python train.py --num_key_value_heads=5 --hidden_act="gelu" --norm="rmsnorm" --positions="rope" --rope_fraction=1.0 --tie_word_embeddings="early" --parallel_block=true --init_std_up=0.0461 --init_out_by_depth=true --beta1=0.9 --final_lr_fraction=0.0 --doc_mask=true --train_tokens=483200000 --dataset="wikipedia_en"
Each number is 500 + 40 x the weight over its row's rms, rounded and kept within 0 to 999. Layers, rows and columns count from 0. Numbers have three digits each. The size before them is the row's rms in percent of the matrix's.

# down: layer 10 MLP down (transposed), 640x160, rms 0.271, rows 434-476, columns 0-159
# up: layer 10 MLP up, 640x160, rms 0.258, rows 435-476, columns 0-159
down434 092:464504493452539499522501530496481500493494504405455470471506451503534542578470449491445456487460474481486495544478457464487517526416495502469524459487472429495422587533515441512523519481459520502546480484485544475552481476458463493438509517500429518475460493416441587511438496476464532511461506437493507479468563466475461538435581512510505561448513474554511565427484547518528479482564533477418539544508508378486513482446473543498574524519481459507548469539450470523450491451532414
up435 100:493445506462497497442457518502531489537450468507511505504473558481521501438471487474489496495489596499575500572565580537398535453515495481530500547448487576521519540571494522472494450502523519496487476502548586468493504501482480535480518416480519505530441481553409527459531470540519435506521446486607597448581508556523535481448492510533499534493466499462587551441531472505495491515548523526595536523481498510496481444482555486472567540519496410513483500505525457454544459543505490
down435 094:466498479518494513528490509499463511518447465473517553494509509554477582543502492553541548533447476515495427497477431472455519496517488551544523600450518516480509467469484453459550514506507535483510554520551592448535452546536508467507485515500439499498474475480477476474532441523503531466496518567461490529468462446522575528473496549610553535468489526494465443475456516541435406476490549517469447504448437466516493532420518394437524419530397476509492545419519473503545517543506454
up436 091:485389390526444467418419552494533474502529493519472534528451536534487478513472452520504538551508517456490544555416448623505532464532463519502551479465521444476498505488505475453499516526539499457517548430520525508463498495538536497489448512476536489571534461476463476451478500532454520509541494510522478517538571478535528479591474448559576496550566536492493481434545468508487530548566516567464486520476515483404551500484541472510492544514462465541448506535473575529480509551442487
down436 111:490514469528482436470503564518471515504470505210550488485510497501497487458492511487477522488499527498487495492433517514535510531451482516474488518457489494455508497504515532447518529497506505506502495511509510482494516507498507507500481538503281502513486470525498507504520517477492494484507500477498502502517516506502476490526483486508511631498501489500552496511511555499507507485526532461469491512498506477530504521523483488499492460473496523536503500484475484461504515492515316
up437 097:460508474494500491475475470500516478531446510461511518469510479542493473457568500520493520521425470467423566497516516532448553482496551446470543497471430510473562590469468500564489426500513466533541483495535581473501443503544539546496542439423564485523506557524500490538521468534509499515540475531522549549538547489403552510518535499531504480526423506516586547442503524596518594513548496495447534571494405522488536422503511484566519444501507504434512485488479430449509510429495465
down437 090:521489468465528488499515495417532470568498602432505492406529471523492505462535537444526411490504485507483479507509528503498549470551477497487443537492425556542482505467517531531479470438557436456536547544432528515503526403496527451494488504497542490456530495500483493491562470471492526508527479489488536569482533481519484534505541527480470395443505461547465447497441477521487463485497403506496498524471424548451525512564461485503524508542483531454484496486584474533389492519633462
up438 094:486529503511496515475415478515502471531418518476482462522516499576509566500476519515566546518460527558482555546426565505500516479404533502540511486449497488473532510511496524550458457510540402523540474539495515480544485526572526489435541503420536426497474474497522504482508411466428506498531482493579510525493454488536525528512506505410536532547538458487578578483485536447524552518455509509463600555432419479488562498524545489453479510496535515506494474504519466466523512572541598
down438 091:506464518471494444478454506540486437529489497392483490417446510497547511527577487531510492484493499493492509573399443460555490522521493544524503497558477506478477419552546503567531480503466482568482441532460511525456547486540543545520465469465382467517504496592513541491528464480533464492480470525529434462546511470488446531438511653436551554449530532498441518522451466513526493409480502517467540540483472504525504482493446512521521485450491541510433509545501472551511502515491471
up439 102:413501522530515421509480532501540511473522460468548488475437538545566489463591483552483523447467565531528480497470529447472613519503476547494460515468520506468476535513482507451482459509477528442519548434496454532441494442506499582421515583461517417499475473487504509540545444506494574564553431466462484499473464488495506514596506534476540586491553482461554452511500545551516541558525539496481474565476474515468421477509465538502522496460516497528500469543492477419557475516438491
down439 108:488500535473503582542518546538527461549455488609582518500460491551459495538507491504468528452493583563508466552515450452513513489515484525416529549505474484487464490550451456522508516478492480432498492510460395575557457537516484544497549538469618510498561479490506512488502465486519526510500501487495391455544520492566491483454562546478501447513445461544456497559482566535415482462505493554458522543496549504578496479446461525534503472488488501537520489499445458529520501466486606
up440 097:405523501463471447493546466492489547524437426441493527477497531438468451462549404516512521521489525484622606495505550474486560441490522512497510490538415502443573569506489464479428472581500521532600535471568512465500516477484478542481519473511495451489502491478472437561597524489473500498491498510524541536473565549527518518579548430506500459551477496499502479488488522546529520543518548464517571483503503522509519481498589461502479441479457478489531504491455479497521453547455542
down440 092:505479537594570531487498549502491504490448514476455458491509482445433498434520425476437579558451473497536467550556506467498478397537467458492536509525490420503407530515508502499488467429519453570518487508495458481472528443461531511498517503484468482427492470508429543494539487523474527496485577446487510488494431469526481471507474458410467599481458490492507473482449461546581577482521607524473496478522496475487443467538446476469438512421473478441497472508494521544462464523513499
up441 084:471455491468454385512482477480455514516556519463423535511545480520512440498512450512434464529574473449452538541475559446487515514516497525522447479479566521490457474505553510553441538515532590479595540509475486501488523411526459491476523435520471468532477504463513560480496493510507540524572490504502533438521514477569554514526413381479562507548466532430512500456545458553496447528465481451476467454413489464452484464457482492517480509454481488488495496536539489462503472578478566
down441 078:529506347503540508520524512471488493522490547449460506480500454536452441476516506567479543531526527454517556474458540486489476464550475491511532472392455494523456561526504422427458495468459551481523392523494503494447465460518512541563476534430506485437500486488506493530501521558571512529608437541504459472512512420555434530518476578522505531487494526508465473519477533475468449573419548501540564472486492455481505498480495473487461540478519467511528505534555461552465528497470439
up442 101:501524497526481515446476531444492441497486464477455484549478492481487537496499467544517478519499520539549537504455543445450556469475518511511461486482452575529542490528509494590490491505504448470496412564537413440568495533533565480417505523443510439459455425487433510451517516577444472559439532530533471462519467458476441502485477474543524490506472497510577496596486486472524499499481428484559475499537399426479491486539497448494590494413478485480464491497549532475477502596530521
down442 095:487420571472509454512553443540513570465500590435440509463490513577548496469511509547444463520472495514525504439472514434489530498580459526549494419469529517494550530507493542462459442534514592486473550515530502504504501463462503497501534483409349548474532477453470469536485492454526454501505487542538505530477497504498564460481522513464524421435504480495501563536484496443477464432514548512536530495486520488475451511425451601513457501484570525524486542493497473446512558482501511
up443 081:634466509611468536583607540431483498512509484498512503523478568525449476482476473540526422482544572508504465522440489513522513493521529490484530554539539573464482573395474472508462498472442525456462502535502576530500508523479542541576494446499523500458515481498502530486490462515471528458499538517562524480494524513451511545491521479515454479540563557487495454456508501562552480515447437486483458487503563536412542416529459445475486483481536449487473503519504474570517482553476463
down443 100:481482492488498464466466494485504508500515532184472505519517493497501516475497513530525531486493512486511513478513483526539492464481503487508494498500478504485483464491517511501501493524505478495487489505493506489500504503509499500498495494494253478500508497501504494488488494519530527473516491508503506503498499492507513492497506499491487593484513514523470493493488497504488515500466473464500523488520491506518502494496474489531480484495480497507488493474518510514498480483521284
up444 097:508494497513463504514479566517473569509483419429562415483553557540405411545452534509520479446509500500469509530456525509423485438461506479538438444484546468513501516552497468523473517516529506468505539521586510462477468560534509524489505455524463510431561490511459531561478537501536475564499496502425489441503528457433534540515461465556476500543430496434509487469531462524520503512438485458443550558487543540474532467416548487510473426474555419492481513515528420474513555449506469
down444 099:508515475447468472461458479538525443486488499419526448536530501568502453575584468497515521522457483514536462466515496515507492513531474480584505542507523537470475473558520400578533487541505510456496531428516557458504414476491490463528475527454533564545566445500448509459504540538516521502498520505518575476486491465478448498549560530485576588555496533546453543489477502454464426402582523523465440483541505476518538509472512517544517484544460472522539572461534453474513472466504395
up445 108:429573394564511515476456507450523539526509512530474452510515506497427485527508519519436517497460531556458544476477573473492544489456475556515495450576526483461506533490490442557454516565487500498554571520432435543389487522532465560425478623488495485503436494527466483486466520544491480444471438507504516531485540525562479465490553522513494484545567544516510525611506533546472476557479442457570539516485551503486519498567516505466477494480534516523512509576498468502534515492509550
down445 108:482542493521538510520453529513531490467485446501508433510525530474446540543521522556473545496546546500544520485516492504475525495488435507520522430538554492494538494461537470599555455440498497554471507530425492547411507512543399476475440525536527556468477541506501435492440521511511486415524471555606471507599527556437491502516507452471449462447558526420503496559360507540493515467474513545483509520497522491503504585471539531473454545546491466491485510518482537459528457495494553
up446 100:452523509499468432466492482451463466500511474434533540455478425514467526447538476441514451511428485554429548515516546519433492482451454517448503494537531526546482546467487508474483516515500448509512512496529477488460527484554511535480485541428505530465495420538521522620548457554510473482465476485473422428572530532481558509582506468536455556527496591499442484527546492492490389523476432438460518505470460568407459494474558592483526477472494494542469510492481512484518478456487503
down446 098:508457444506489552562545495483517526417474495522513543466431484509481561447536549477553532540508457568468583498511522512459469526474474464465504512491439455476469512555512470437461537535534577478509493493576557508540583466576481492535442510430485520537460570422479562431480579446438483465476478509477436501417511489460431524504495504470512544509548456518436484490493478503449449503531447495459529513484501452487484448495519544487507530425478488476489458506510575573420536458455524
up447 104:459575474433464375509474499481493523491489463498558502492549576518545542572480540521446485435459501551527497540507516428451520468450472459520501480490558604444526542486501506558504500472468456510526477480491484500496500481545543438494436453462552492453528467527545468513573453531501543541469433467526400482432569513538507499527441471543535495544456489536471437512522452517531464505519440496530532516418446483501521492493476499525468475513500547488557529517542544429565540595484521
down447 110:529461464495490421545507514418437551533490451508494508479482525441436486584497563524481454511523522463520466488504478501476563467439477436522537467530501504583523480475494508514478527538583443493496543532412492467459537453537488470544441480459565532480484587499458506511489503514459513549502468592467447482541601480493504435522507497510497529456509480527472504452478551497518475542491488561502529570546437478536528493517507497461542498523495538462580539531508500413435426617548472
up448 095:485434507462476440430487515506550525610559472506564482421556554495517502560514463562529490611534481531519520505467511540442526481501523553541483477429533434505592488546466493526465398562483443471526546501599503463441472484533544488472482439538488432585473496528445460530563470589486486539501508518533521478460460457450449470535436449514476466479494494557479502526475433540488490470511553505526509524514492532485523484501529481500544507491494480480476466532466466509591488480503497
down448 092:523448500457444502461510524516533496480515515474430475467570478519412595458524487487517512561525511490525489600513489593504449504432488571508455441472518534475453499439478527553420537481498506554599535486467579448483474500454468498456474430517502476524514451517506508523562510516519491495534480494495560424494520539484516535530429430489544513487512529445482468500484470458541544557563513531486546495573519526504501520488459484535546426581527449504537494529464515608431455523526514
up449 096:450592468461455456504501495463543468442454432464589531424523485460472451525510511503479474457542547501500524534576529458522558454434523494554478469516503469515550475513490516541499521509455490544516474528525523489586459476557576532471450586431453544577516506566461509545555548495458458509489598521487532481523448430494513464490440518517517497439468474493452465531469413539512501451542470531536532493432500476516465501444529455523439467499538530411504471517481495470552467496458458
down449 100:484464486491523456518500567535554460534514514390455500510497493543513420505472545458452474524520482500546486534426544522471512538490526480497493537394459540457516508505485500541597517415496521476476462539485503454513471519501553535443531489476412477541459567454530550490484572516524482469489464491523546453537602482492488458495495566508532593494479510527518489413514558414524501434446575468493476489490508569552469504520516484532502537452473426441542545493502550478495467479497415
up450 083:374471480483477485473516527486541537483491479525499442560556565529505505438498527534446544554437488522423478515486526499478560506514560428422484536534549578466451473512495545477487534521471491514522398540508450482454502497487511476444481504541516568530425470502485498469511507425477494444485494476597480514522568539544511470500439534446465558605550469545561468530511487458473494455479530471425488514491506501529462441509519518469529450528448471493428572527473472461484458554534508
down450 079:508398543548516531492490524468481464371488564465507573546522507490521531475491473498555477509505492520517503508490444456512521546505507518444507587524476547452484531559491563507473529475497460476522485492500529450508485554518505534511473488547604388512510477568447518471498521512493478504497490504509464484409510492530498468535458565570466442581457451517469517468494534537376458510473508556502483527482488506518595481466526498428436514457441514441463517510519443567442434476494501
up451 104:505479474540445409486490492500564483525526478488500525508514504512479496423500525534435470527507536524508447448424508441494475443526572460511506478465550554528447597494505430516450499481518483493469421522552551542519442470498513519516543496436503496487514472549458516536535555514492508560491458493591521412488511493612458466519472543474556496485521533489541499544461495565627454538484546518417536502494462481479514537508524564554454506449515531452542564545501420471469556500490506
down451 101:472509512431534455514550457536559501466490519388484567500516557523548486535486466524498506548516477570512504499556499481538406507458582540493499536501529459497456482486503512535577508523490427506491428576480566525488492478542573495516518505568381584473541496505478415478524570537420460489463496507482482477518551509499493496463463568550489537587497503509497510504478535485529468460493512525546488493599498426548542500471537520528430517510465504499502519460515463504477531436462410
up452 115:570555474606455580532525522549580480500480434491557432468491492501462519481521449575415440465584550511503532482396533512484504458492482490531541564511506462528518531485543491532446476483453525512531509525540542466457509482424546574466406453522569458493452455522516578552529467484437477520555495490506535449527517468500490479464473491444524500465490516510538489519535440522510495480486512488501536550508514504467566464493503461462490477476579497474460463620488462456513534509457520
down452 132:449491554430454414548468490444403406478447509401528506554474510504487466515459469464453519513484577547518498454473557509512482522500494585500542537511462519524493535479477525549606498561489541528445546472491542467522489534506548478521522526527412526470445498521518444498468549506475483487460497501489481544516454577501470485526554544547485530493503519482418459555503461522456457486466507530429459487509486512453487504512516531472520449509521501533527505396562475452466466470542380
up453 109:472539533460473555519482516453469481468474474473554538513477420490480539475480418537452473496409560478482545525490527509422544409489528466537416506529467626506548492532568467487510485515489460475510496507471565535463470482484558507519521551450533482506494510546564539500525509528463364470561495496565487504572499492518455492568526473539515522559452598492469479514538499488525525465528478474544491510506509537478531492459604486456520541436498515564507502521565453490514478445527539
down453 113:458490483517500488474446445447481512505511480482490455537468525515491474533434472493512503544507536527559487573439503556501455535566594432563530520461454522504538557507523509490510486473498512484453503570457535522491513584471478461455509510482487440515508466468494537511505496548569540475576465494430529451550456488471437533537582503570488525542538529548496528556581477471474440523499488485507480485614464505566573517462562418527514495457395493486498574485521503519402525489471466
up454 096:521473468432422494510510517422485418509536541454532514411432493513522496419464472553503582480493519501532532518509604467540548445439495449502409546533556446441524509488550391464533463553531503518528495546482512436497496517539478518474497476530485450492462512485538520473464509494493518457550419450594549500516466463565510525475534462545481507488497461518554524479536500502520480485505468450469540494433519476514464513502480475502425515465586458470543480533550541489460540514547588
down454 095:471538545506520467524533496491496468439495570315424469515554449496517431490477544528483477485452486520503471511570575500606489492428512566510498499485491512485449472506505553497510504506511481512546568476518496499475484479502453505478471512483357486467467503564531516513527466430527530471468441496521506533508543517531508452501455494518496584545516472476502474531442479495467539499488573497487405474540508483481584534505519481501439520503490502571521518525533546495475441503466399
up455 091:485484535516500502503473510544542461563518531527511521448518549494523459534567442553504536545467547510407561464493566461488521469421438512437485537511584461444540553507500587522462519499575466474508408427465493458525451512424526519511439563498447517502468448482485519523436488529530477516473509473521443483516502516413578494518512514475532559556475500587450538536516471531495520549507510536509500498571555505457470456449553545457489561458466497496541488520517457414556530479464515
down455 091:514486472393462528447481524500513499478511541582479529452551550524487537450506576463480493496535458434503490471459530521529500538499512503437518584560483514454508489517500513459525500486489462493535463550490529499488505506427500524483572507583549461563457433487518468459553504590527513453543551487439515453568517483484470515577467524525508515541509448518478545519481502489473500502460555440532504526497534502479525556473456393468562491528452548464564534514496538540520530572434642
up456 097:501460482532494469476468501504543516444479476528550467465466400434521403519461524488467437520518584472555526508538489480463499473526459463496506493464511455446452494484539506485505501478488453415518443523497489521502405397494483531535520515527450420526478504507582548474501492539451620463424473452514461515486516501532451487535436451491560526575513514466490446542526448550478491472495467534504537512488505478456559481466474455520435542499611484515478437537432457501562477511492480
down456 092:505489494464452437472567501461486440452511503450467527484489507453524486530510545491450522471421481500503499522458481405540487488473514493451523453514447463458486465487561522425499468453522484495516523458566495433527532520460490572569484559557491476511475505556465508496513496484502567525541531502456462490506483466567539506518561489451449433574525527477436491535476486508555570583459535519457434479458385456479460395497491476550475509431599438515476521442533515484494536462521457
up457 113:522540495554408491498456518459469498543543416477531483517467483533478435496497491515484490486550526518521520520413560482471536470491525440509522581521538588521481583457512462538488445558463516474535472482503493492529490481435453491483454531498508437446489511588507539531506508461484516458523514525529497534462486463527500430500507434483585602518448500506526482541576466490513495445542503501481568498501545508513528463392474536444547486473593424450482480509556470434546506596531493
down457 123:458534575614548493530547474490502504544527494556445492467569448478500575540437528495526450450485453496450468459492527549520426485467493518447507487513516517469520461555532479464463507492554499476515430486480457484528503549540512473531457493484560547531487485539427564468444521485460426526519490535500487518475534591571550539490496554545554411435474445541506446589516522429437520548523478500495503465550581457496513471476494463466487520454507539448493476467533485469505422514483567
up458 098:525554520521450498524503563415536402494448484500475495583566476421508540410480471519532496546393457488517488521524520470475531483400473511503458527498559528525481516530485487585510436524453457492444526466572499467567478417446537541437471524498490449433516485459474537499519540517486535501426551518529449475524528478474523421494495484567506545490463522506504434463601514535528502550499525498513536488438575488512488484446514546516539506471524456489485490501459485497518497587495542
down458 095:513470545503483534529527491471535523489479650377452483454520535501524444441539514501469464509487487533512456482468548457445542488520556537576506506451505496513524444556501545506523531488561558495450514545513506499480513434513564530481490493488302496488477466446526483477582500461469523504456484492528503518466548475520467403457501512479470433439495549521494578543507483509530454486433508459555474553501507528493488485497486439509464510482481512529532476474456511510477530486505440
up459 101:508514443486486483479509516460473505492468478464532467559549462489452586498498546543501501446506536591484501506492507496528518410457479463539459448445517573477536553463505453483457482469476507547478514542464494466535506526516437575518430514526563479427468439490503486594517482455509490524563484452533553507483461451573494524557522480550531526463528491497422548469516468561532544503568409499506452541462446476433526518453459504583470474470550444468611481496496418489492508471488539
down459 093:448538442541461482481501572457494461540519496458522510512525479461536456593464523471474464513463509393518489527397474582565509448489468541501577487470521461485453548423514569547490530499448487551512536502427491542540496509496480552493453483544505413507453515523526482567540520555516476556496546506490487538498476435482532473518494512527471501476494464504513495542487495490538476544554509488407480598475462526413577495543539511506545560460548577427519499515508458533456485469506438
up460 095:447506468570515479501501535457488454547444492402535513459526465437466542489497473528481442511417494514461500461477552414513477490433458439463484496553516514550458519485493438607404500555502491520536402442571498443489504503531542511488493507494525452517527505470418556576454507494495507536490477429508564503506494444485591473473439439529553525525477534479497526525515449561546498538474520510468540503541475519437521450509494425555475447481483487488492504514586470483487531478470549
down460 093:505476518499569514503493469513428524465466520496452490561477500480513564520540505482596466461477506479431444462516558479560530458563492544477559493501504406500449555484478446488448466504511531534534597486550501576524480525512530584542581373508460492538448525450503497506548522463471512500475497460483522535498470531452532542486605523513493441479492508502505523548489465560511476494464466464537481572440516459559490455554453507485543467517526423463546486510526469590568515503473511
up461 097:511489495484459499486443441453468528555500517446508367449520530517502539492491464507473445537429450527407539549496486560391529480425489455435508570502450617453518568400520462521492520493500526451517518539568507461523544554465467499540495538482524500447511550522539506513550482538485492504536445536515503506524505460416510512500509466533499542513486526468565575521526555475498538515564499493507450468464472494502464529449536531553429481512514470492518451487548469449543558541527525
down461 095:494492509509531491558541484496529516496478445274451475505528500493540538540503518524501524531495489484518457476492488534485495497496494574470506480472480504495559495528598502503471502480570544450512479413477572545445543542483474530536484521500653525500517497528557510432526523518536456511510522493455538504511507456438439427516484522455521482533467493464533463545502528472467552518566563534533478506500479489491493484479507546497471540530501488473485435407494526503465400482509487
up462 100:508492445494472502518460531506537521499538419442566479521525523454532498492500468502440458495439478442535500498508489507502463467480521440504468525462555535540521598537579429499537506485514469526517398479498466464462489505509495531498459441535512586497553497475482511491524450525537538485576516456538548506539505387450507499442477449462549555540509452525597507502468512509479492560560502447483505452502451410431517436450475477476535480490526479505500492515573429425412503551514561
down462 097:558471514493563561447514508529499461459419522500467466562542517490481434507471422429506439490583438476505514559459511527560491451432549511539477506461455501538561429565512474517548460446472503473510489466517465518504537536462469525481537566549548447535442456503500509621533519533489507463483549473453488460493412471409481458497504517517497558477504485456521465462496413491501490470463490471540504523490528457452533529542554552506553501492439498541432538457526544523531514488508409
up463 099:458484511471476521483448621438548468506482489471557485460508538530483549474579527517552455448455515554568476485562556474420622462489481398465479518502504531483459521420557432526526487503526526511457507437485532402525516445502492502470507481507520461463501543519525486472502510512515506418444488501473506491516531560495510500483504417509480517549450598538573451481469562585485471458505464461494566490459469531512516504510465555509484527488531545470487486539524427455485514478458520
down463 103:507544575544511512517505480469500547472525495460543516461560517508593539551531494513423467466514579444458488537497551515534537473520511460592449518536525532468471458555532493474563450525545529458449486432441500574511534411465460511442453503535506443503556385533502522502466480480467436563450473531445446554548491538500551525446422439500486476487446485503567485506520488545485472443501569519524499498471538579500502527484471536493462489531533506493406482496477488453537513464538515
up464 100:430458448456499402481453492506548503429520488471533508536452544549461477500502493522484435452450542503531482542531511496467539480459586456481454522522487476469529492500549466553475534459489494538582581575526524479537520441427496543536478499546404467435459487548467535490511573462477436493492507448484496488512539496473495529493451401483509508507506439482578560487484463500535505448502530487493458587515553610493533491480454508520464485499537594460564551507506486479555503464536529
down464 105:424514560478518455548568458469501524533527467353507426509522569481508517477510512529486489490534495487442552478501509475556488534532472535470436483443503458518557438516477547487512471533531527436473491417570518415496524551449531501495515497522402494591475466511530484443557417490515498500498432487527535497473465505486574486567585491534531596529499531514550504537516497475471459494494453487517551483522514482476483520480529449509496485555440545519477477457490522466526520510525385
up465 095:449526439480481441491495515482505512493515458444559492507596446481511516441486509522471511430507498549512481466509539447492577495444567473527476429577465505512521538511542438437430501578510484550506500465519492464568484463493472535467457494438480527420462505536527526551504485511512475489500506505468511489459586506483553439493436490478555461486430491546537519556460431590555471460452515524450543455440564506497493489456525516557378516478508477500445464550507442459460469445502476
down465 095:508537488506562500581487474577471459495459426435422481573494513530527562454518477474529505539460418476488557509557467515483538500429508481491474476465535473543417475539533496451524525473492444517565537544522513512497475558545438469502509435571453566458480487457515504459515426519486511437513532525478549543526506466489513506517492583497507584451496478514557513441475483513465457471477520456541448469513504526475466474493496498475438466480365477497469522440520488469606481443523445
up466 113:510488497420437483477479577515488526509521474535527433475473530508520446505540465544496461438552580448509548510480562485483530436476475522517512523528575491471455496573509480522449489535500563474578525554446495498525551404487503517490449490446530480494571475527488480553518474438467561467472479524466471506579478458503545450572483410524507580547454550512506510509523489539561511459522500413557576555493522507474422485455497598513514458495507560462518481550477550498539513542526474
down466 124:500504500526511493458549523503419507536551545547554481448502552535504499558559475468512466525464490397493509499505522499516542474504415523523506454544541513536501495514540513468518499547472484515514584490440447500484501471465552427491501520539594429447572465462465465576518489521537467566500539499453496508521468455570458434530442479493435451471403489583473541517523556501481510518489581507461544474474518579512465452549499522483521449500551475429536459511495494529546539591472567
up467 094:519513496461450543440440557520524491459480526490504489510479509465483524534562473507520561546442504504536534451491493471482568406510449496485476520510484535494519534543531514533469495548480551502559461563463427447424515555525480539501499451562449523547426524564437490505529490519539463501528538504524520512443547534510484455552491452490456483461443501468556483442613505512544496478524487502518486457538490448480477438446527453407561454456548463512552431499451437433529562560465576
down467 096:500503504489448485462520444537455478415425446584546482481421497540472516493519482528535501442557525497519470596584431454440543516522520540550498520537459547480435499514467531446593414528531492478481459478517543514484465466532492526514551527469575529610457481503454500442548501467470582478443549491487532539453438496495492446486476478455452482458488519481487482520500432550520495497498519533490520418496521412497534513520571522517514527509500450489535557534505453501536487532492578
up468 088:457484434455501459549462493442536461567588418488514499597590485544486496432548475507556497416566493488519471570476552567483484486511446462481511475526586563533507574556540496517528409502493523481509543496472532482494476510561529509458516527460541471453481515519517451539490506433482489515513465508531469486492520427457492501493507457470598514508541488473472439422463483532498479500536414563479521537452523491497491467487594440461485483463525542488521527487525470431509457488541462
down468 083:483533494563560398470470491420508492502488495371519447432460474483499528412463501514558495484498500407482568450468471522530450555508529443442577495463521501537494522578475527533537462550541536482503471530443526497515540379480529496457483544480448525521533521489514550512440434516479514531550550486497580439546479463516558483495515481590535557481502555535485508488536471478465499475527509477475499502506510455528531487560494495469562511544510525469517527521502469465471463439539417
up469 101:466582524504487503465462547554496426480464468500581441436437457506489493487530495583447500444509582464447452500515508435456502460483520483474471480479576451505557499531564474515434487552504492473562560565545504462479520481574537541512486520475515488475577520485482551533511456470468464463558460484492488513487446510524532497490512461579544524482498606483501547499512480510525499511582520467480487544483527535448488437519549525552447445481460464425565439526437522470558579478481532
down469 097:369503572386495430507516483509484510514470420550531490553513512448479498475484541585467538579460585433607451505572531463500463441560502514539513523539471513489485494506475477552495530489559533538475496460536483510515528553509471537508478529476550507451573449491513472529430470487499506506446524516451419513509422566495544505526519506587486434493521503435499469495544561492478502454527514506458484469502556511515525561490488493510498482500492487510542445502467529469542442440491571
up470 102:454512497495488516487461570457536479524424499530592466482510512507504489366530485519545548615509527555544565465588516456460511505487507408475439505513516560505467505495508512486454503484447452450487515435520543520508476472530535547481462436516513557505468494559491507474506473523531492439477557492598491453445511483454494465511417499486609526498489482490485425464502439522537449491538436482496491498492492477463530463505471410543530547461508519546492521520558430446473456532485471
down470 100:497478488538465438477512531482519502522533521477407503554514500499499514563461586519493489486478466445580538523530504497508531456539526530534556529441527437517462548547487512494485511492590456473550513546449460568490558458560474465477469483561431496503455609510540461431441542421510499475527425557412489514535479503461524485553519463511557487524472517405414456432421516560446463533527542445499543525510523539482517513448456491524478511502531490505542495523515480488550463522522450
up471 095:432439491475516497464511554502567463544554415502537384547500560401486572517513523491461504535450530484481540476521535439351533498466541477505517529453522511511563541482490482490456531545455451499497529494516460470478509544477500517524506519496536497466574514464422509597512526573540521448408488514497498503487537485493509468489395497505516537537526609541569519530537460512554521543507473484507501489536468544544497502491537484471576453498493499471531481512553480496442472511480515
down471 092:531505443466512551569558542531429443540491550489498518571539467464569479478539536515514503568540456504471457512475524547472456521524498514566511527544509569520494400470509480525472604450511494449478482529542505478494452599497547517480436531445557464479528513482458489541461495465537452399483505510486535465517455519563512505564506534491480565502607506508498521466483596437544434515503563475532535539550462525505482489537479529528584476540546500477462529496475508530528495541499567
up472 103:464532490493468470468491487445514507489473521451491438567506370539494489550561444535450428509451508517515416523481540464430496498512503439510456499490544516436550490527545528462479512516537441527512416466502524442485514478500510509483449455498460432526506455494425553464543547496476449489540421563559539535486476454460494461521453488508545540524457543436496536490499461510496474476488497463508542513376482431524476496510512497521509443404524395452434493483457476547475504527459523
down472 114:429479506479557499477508525531490480510498540562483459502486509510449473518545504583503493495471506491478408541490515548510470475564513510485496459581558458485533467549532598506482461555582437495410463561447533472503545459469487492458515575484561495477527518481492487435553582510505500569512476507454564569530520506481550431438469552526442402611545466471468455507516476506531503519461503448523491452497470493505540495463533517506527445500485543439505468478475445493518547513535593
up473 100:469473469352495530494441482569503486503481530494472487499411475486468467496569437530474485482466492540407564564494542479505519501439489514540479593488514524502502501579483486580515511475538432518539484545473466418495413426497482537480496495485525455483470501453537548511535530509511546469422484473573474423486516483510531546461422502459514480533460485551567504510456525488535418525520486494531577518465498435509468438427557457487552519481483493516500451521514460511547526531522511
down473 100:428561449471530548476471493411517584580453542561466543481501534501513467538478500475497538544472568551451480464519475505596507518582438483521508545516495526480508471530474477521451438529442500467549519488488512461461537462501424462533422495434446523416494481500481522507489465537509555597444483516489466499487492454558525512497484544494417581486493544594590462551521541526567501490473458488534516496489493487472452542491451466431456525478438526497464503493533546481499472461512504
up474 093:426469521431461481559428516490528495528503414466496377490479516566480513497528492535484526484494467478470493510497569437465534512489533537516517501526531479535621471434526532511493557472487453515529452501477507393477441502481504523493513474475514486585477421506545512573513505553501548568474487425524523467478511456543512463501496521520472524509509493549491502538400453516477448512552447491432512535527530540481577513509447504460572515499500482547544532501553481452539487406525416
down474 089:544513422511464476493461531543542464524541494392475416521507518501444456454463487498595456529542445514530525487587498449493471471506488523554495541515484507478498481504521510554574475471420464438501463484491550462507513473489461433475479538427479507527500459584504500451541481595538540512556454468531488447557452504489464488547541472531499486500570486513495477521491467489485558447535483530545470420490455469444437423561477499492476518564496511549475555428522491486553502556507409
up475 103:503432498534461506446482531481450480546481465472495484455463483533518427438544501499503431526519429512446469549474517550507596457519502564548523453486503466460521542481501413463448502441538515455540500522494521506498477438520491516496557454450484410527502429510538525503523472510409446465614528506576481425537489507474489528539462505489503535527546504525526480545468430569493440475467429454548539521494542501521520455482498532459477590480496439471487503575512475457557521421511463
down475 104:441451512486506453435498474590484546479499510376525400473519524488488564524585540456447567490497531514550482451484498496582532500544540408473526531496514477510527435526564546479447485498512514527495522537507461494538537509422437490545479439531358523474522450597453454510485472533503512577480497492427524446457527525517441509520522513507475493526463468497505483458464474549467438472434502490524516536556488476496491513453518489505509472510494461502493431506480495460514528506508412
up476 095:492528469476488512522438517548490562550447456465517405479472544501468492544540499520528529525455463501485516475526560503416516456473497524514539487456569524435456509501516481462477513503463512500532538544451547533522492602531469613543499505489460519511498528531514470488491413570515494526550527451619515437519518485508472489515497520541507531524554578451606443517497486506507421495575497507567544545516443517479542473479483491442481510541490485566495455500587517513526595476494563
down476 096:539489533490448478477518481518461489488501520317480490526509468517450473485529577552506442548486381462473527487508444535487529518470481493587501520514525572487437482494475502524513473538469477498484546516469503487574474561494509468480481492489558503454490541505501491466424544588466517464505513504460523503493437557495516467589482496523417466456553514483479498474417519491488523479467549512487434472497519584431422465506471524534496483523492522507430473386555510488496518514536450